{"hidden_size": 128, "num_attention_heads": 4, "head_dim": 32, "hidden_act": "tanh_gelu", "norm_eps": 1e-05, "bias": "all", "init": "normal", "init_std_down": 0.00836, "max_grad_norm": 0.5, "decay_fraction": 0.904, "max_steps": 9477}
Each number is 500 + 25 x the weight over the matrix's rms, rounded and kept within 0 to 999. Layers, rows and columns count from 0. Numbers have three digits each.

# layer 7 attention value, 128x128, rms 0.115, rows 96-117, columns 64-127
527532530520459481486533530528496464519486503472493522466537506515487528434486499523526501485511513452496453544505529560503502496473495484457472443471497496513497518476500523509533506507500469
487495459511480482479506504474488516480496496476485526483476521501477486499526520520482496520523471486492522463549478504483510520455470483512528524496494548476503535502528475495504489503470515
504502466495481513484485552501492511479485480498479504500536555467490506489498515494494502507493480483509542482504511536521480443521496502472529491492487482494473498554489491438547484476466468
460556462457523463484537462483485506447489503510492509478473504486514485478542535520518460524509492493502514473530514474535484506523477506463499487507544476524524526508486488486460518478502503
527517515536511488488445556540501526505496508497477541536496535488534537507497473496474472502463519497519473478473498540553478474492477511524491516478456514457507505495506484517520514536520524
429468480507502502508485466437499521474469554520510517492501489493534505500471544505512500508532497500495491441491513520497463514512469495556530511523515488553485493486480492521457516464517530
511483513488483507469535491509474491525486491491485487501506507517464516548492538512550425524520474484489539500511519489489483483491494514458505513535509506511498489515508502518501525533494495
459524494460524497482512465471466480519487470565507467490511476499525505465510510479484508543499523485476505458514511492470469443533506453494493487551483522507488482516496505486502500510487481
495540552497544504514509503566503501493457479505502517524493497449498536500516471502507515502519464537468474549509532502517537440523498475498493474522530491480486503468476425507490489496505531
510515485534542543528536443522512524507479472446485469511484529491503533499472477505483507511449553533513489498508485511493503483517501465518482484491485535474488482476505503518533492482472494
512504522480504528525515521499483507487491530511479493508440506511487528491496474482528520531464525466473482482513520517511549464474525489485530509483542462512470557501461503505527487476525514
520515536486532473503500511487482505522526512508508482497514464496514497526530474446456460521498500490512508493507490505461504525495522469542482538504487519536533487482542518504506442491512513
526481507521464506478466468484531481484460531447543483497530520496493515518504462494517512492496494507470502542489528447475465521499540506520480472501498459479485460509490507491488477477493490
479491511498489523540502512503537481496467501443484461488498486492523500471490476497502467503482513484542489497503492539522525539545522482494531500496513507525548521532455503471490496510474522
521543495555481459496462497483470538479480498467520482481499536477516541518552490462494518496516441462494461519445457464528520483498511485523518510458458498473488558520501519466516499527469513
501481561524525518493521480501543457504496502454468447472508498524499482517507486461528475537481476459490535512483525536540477537532501459506530493486495488462460504570506532523511502482487478
524492453486466518486549490487461483479501455500474457477500480513509463539554506538504501510538490487515549512548516504540483572513467532458488502501505490553543492507549505501493511489514536
504552536527462509511483528561507480489460458509484499538487509544556512523513523531467495488502479496528467494516504499476492512508515531501500475476510486508486514465521476487501485501495519
507463496539519488466532462483475494502503500523528510499542536501531529503537522531482518487540498516479514484484450485503535448516469503503504517458523482488491491485474493484506507511453492
501491517511578530479516520474484463489492531480511501543508491500507527460497518485508527491457511484476491479509467492491504526490464472489522506528534526483479536509475490553460519476504473
461541505490507497468512474517488542495503466461521544496501539513543495493537525515544482474495464506524496498469478525518495485539456530480517513515476507502517471463465488509513478533490515
502513467518533497492462500493460507468504508484552528529541494487495460469488528509472479540498526521504479472497487490480505493533511495491498467511481464503492476518498536532493508492544476
# layer 7 attention output (transposed), 128x128, rms 0.122, rows 96-116, columns 64-127
487515485508516511509516518474510506512515506521505496498456538530502500513497507535549489496526511492512512550497480524485476495486466519533474513517491497471473496543502498473508481459514470
502501542487493500502538494439484473478537503494501481482483517497496523505490475521495457495493508509519502493457496534500528500575506537483499492537514538525479472495510479494465522500487469
496476510503506527517517481493500489473552502495515509525485479523493520534479469484486485488513519502466534533468504469480498510527472495491482492512518492496526514491522495533514521505481518
508497498497520522529542507497511503489481525498504511485529476499496496478530507513457528533483503491524556464514529522499514467522513524475502485509498533470486506487509507491524523515477444
483502483531490481498511505510486518477544495481543480477425466522507508501484506519493494525502504518492546476489499485520493497501516491511530499496504494510504477509516521484485534450498485
545496483478525470505521455528513512507462510497508489536517460450471527502491509512449541527459493504451508508517488507475506516518536500495506489475514439533521540525503498510464448525469509
500478494508521486462477556497509519485484497498495494518511495442515495532525513484475498462486540465478504518505486491493523528476509535486510509492515490508497482493500520491561518487475501
476530542516483468478473486484530474504508510477485507493477489473491513497480519528571539492492500490516489476471495504499520502484496493497500478474508484521524510501516476528502524515485505
511515484539486510510504496486499476508529513481549473509533500512531474460491501520531531499502472516511493479535469477497498530523503484479515501482457509505483537502454516504479514510539486
488466480499507515503464513513530520487509484480496526447495514507495538509500514482530460524523500496559503475523473502520523536544468494464452523494490508490490505495478494516472528505530497
471476504536467522485477505482476525496521457528483551476517491450507491529493518558506478497520480494481506511522485472498490512510513515498483493510519500468511474455466482472498471493491503
517481520471498492462469485538510512526472478482494477479523543529441536504491485489513508509502490508512474497515515490559525503497491503490521497486482503503487503502468477496497489509483480
485507513494520486536489513495462464481492506511500526554463523537500524509459524483515511501480515511512481479496507501501510527492490503470510512503482487519492473492502489505525523510492524
530532459467509504489494513518500529509497517518506524495474497509488511475469496514481491502525474501486548522512494488546466479534470517548469479525496520497515509520478492549488531467543517
501478501531495504542555484532495486508529484517513573487508474534482457535465477538489517506535546509498513445521536500507486478486490501468478521535498513485505502490481484505480508499518524
504526506465494536459501527480537489492530509466494548494471493509461497534494545503483494476476528485492542509482459505470484486524453511487496495497528520528520451522530464515528488469538522
519523517475514536509479481508509472506529517497495492481456510530543508477535468533466499448478476527474543508458510481482533469533512504488522484464507518495486507505529496513502480505506490
500463470483477477505527485474520492478526460515539479478461513502494479486468502515508554527467508495489498522489566509501488488506493508431480527460470501504490519549519505487521494505516462
503503510499490489524516512487492556520533524462492474502489504468494508519468449485499542503511524471536483523471512531520505503493557474473497483518515454528491543500517483475552507471531504
524503529539481467487514499500511497514493492495483518496466505486485523502501513512483485505489509499539504512478478503514485509507511494515512446492504436481515512507514524490510512509508506
525478508523510483498552489483511493531486502484508491534503502486482501490518469513504537515499476523537539501503501504499498522524511479512496516497481513505516512502470512480502520482533509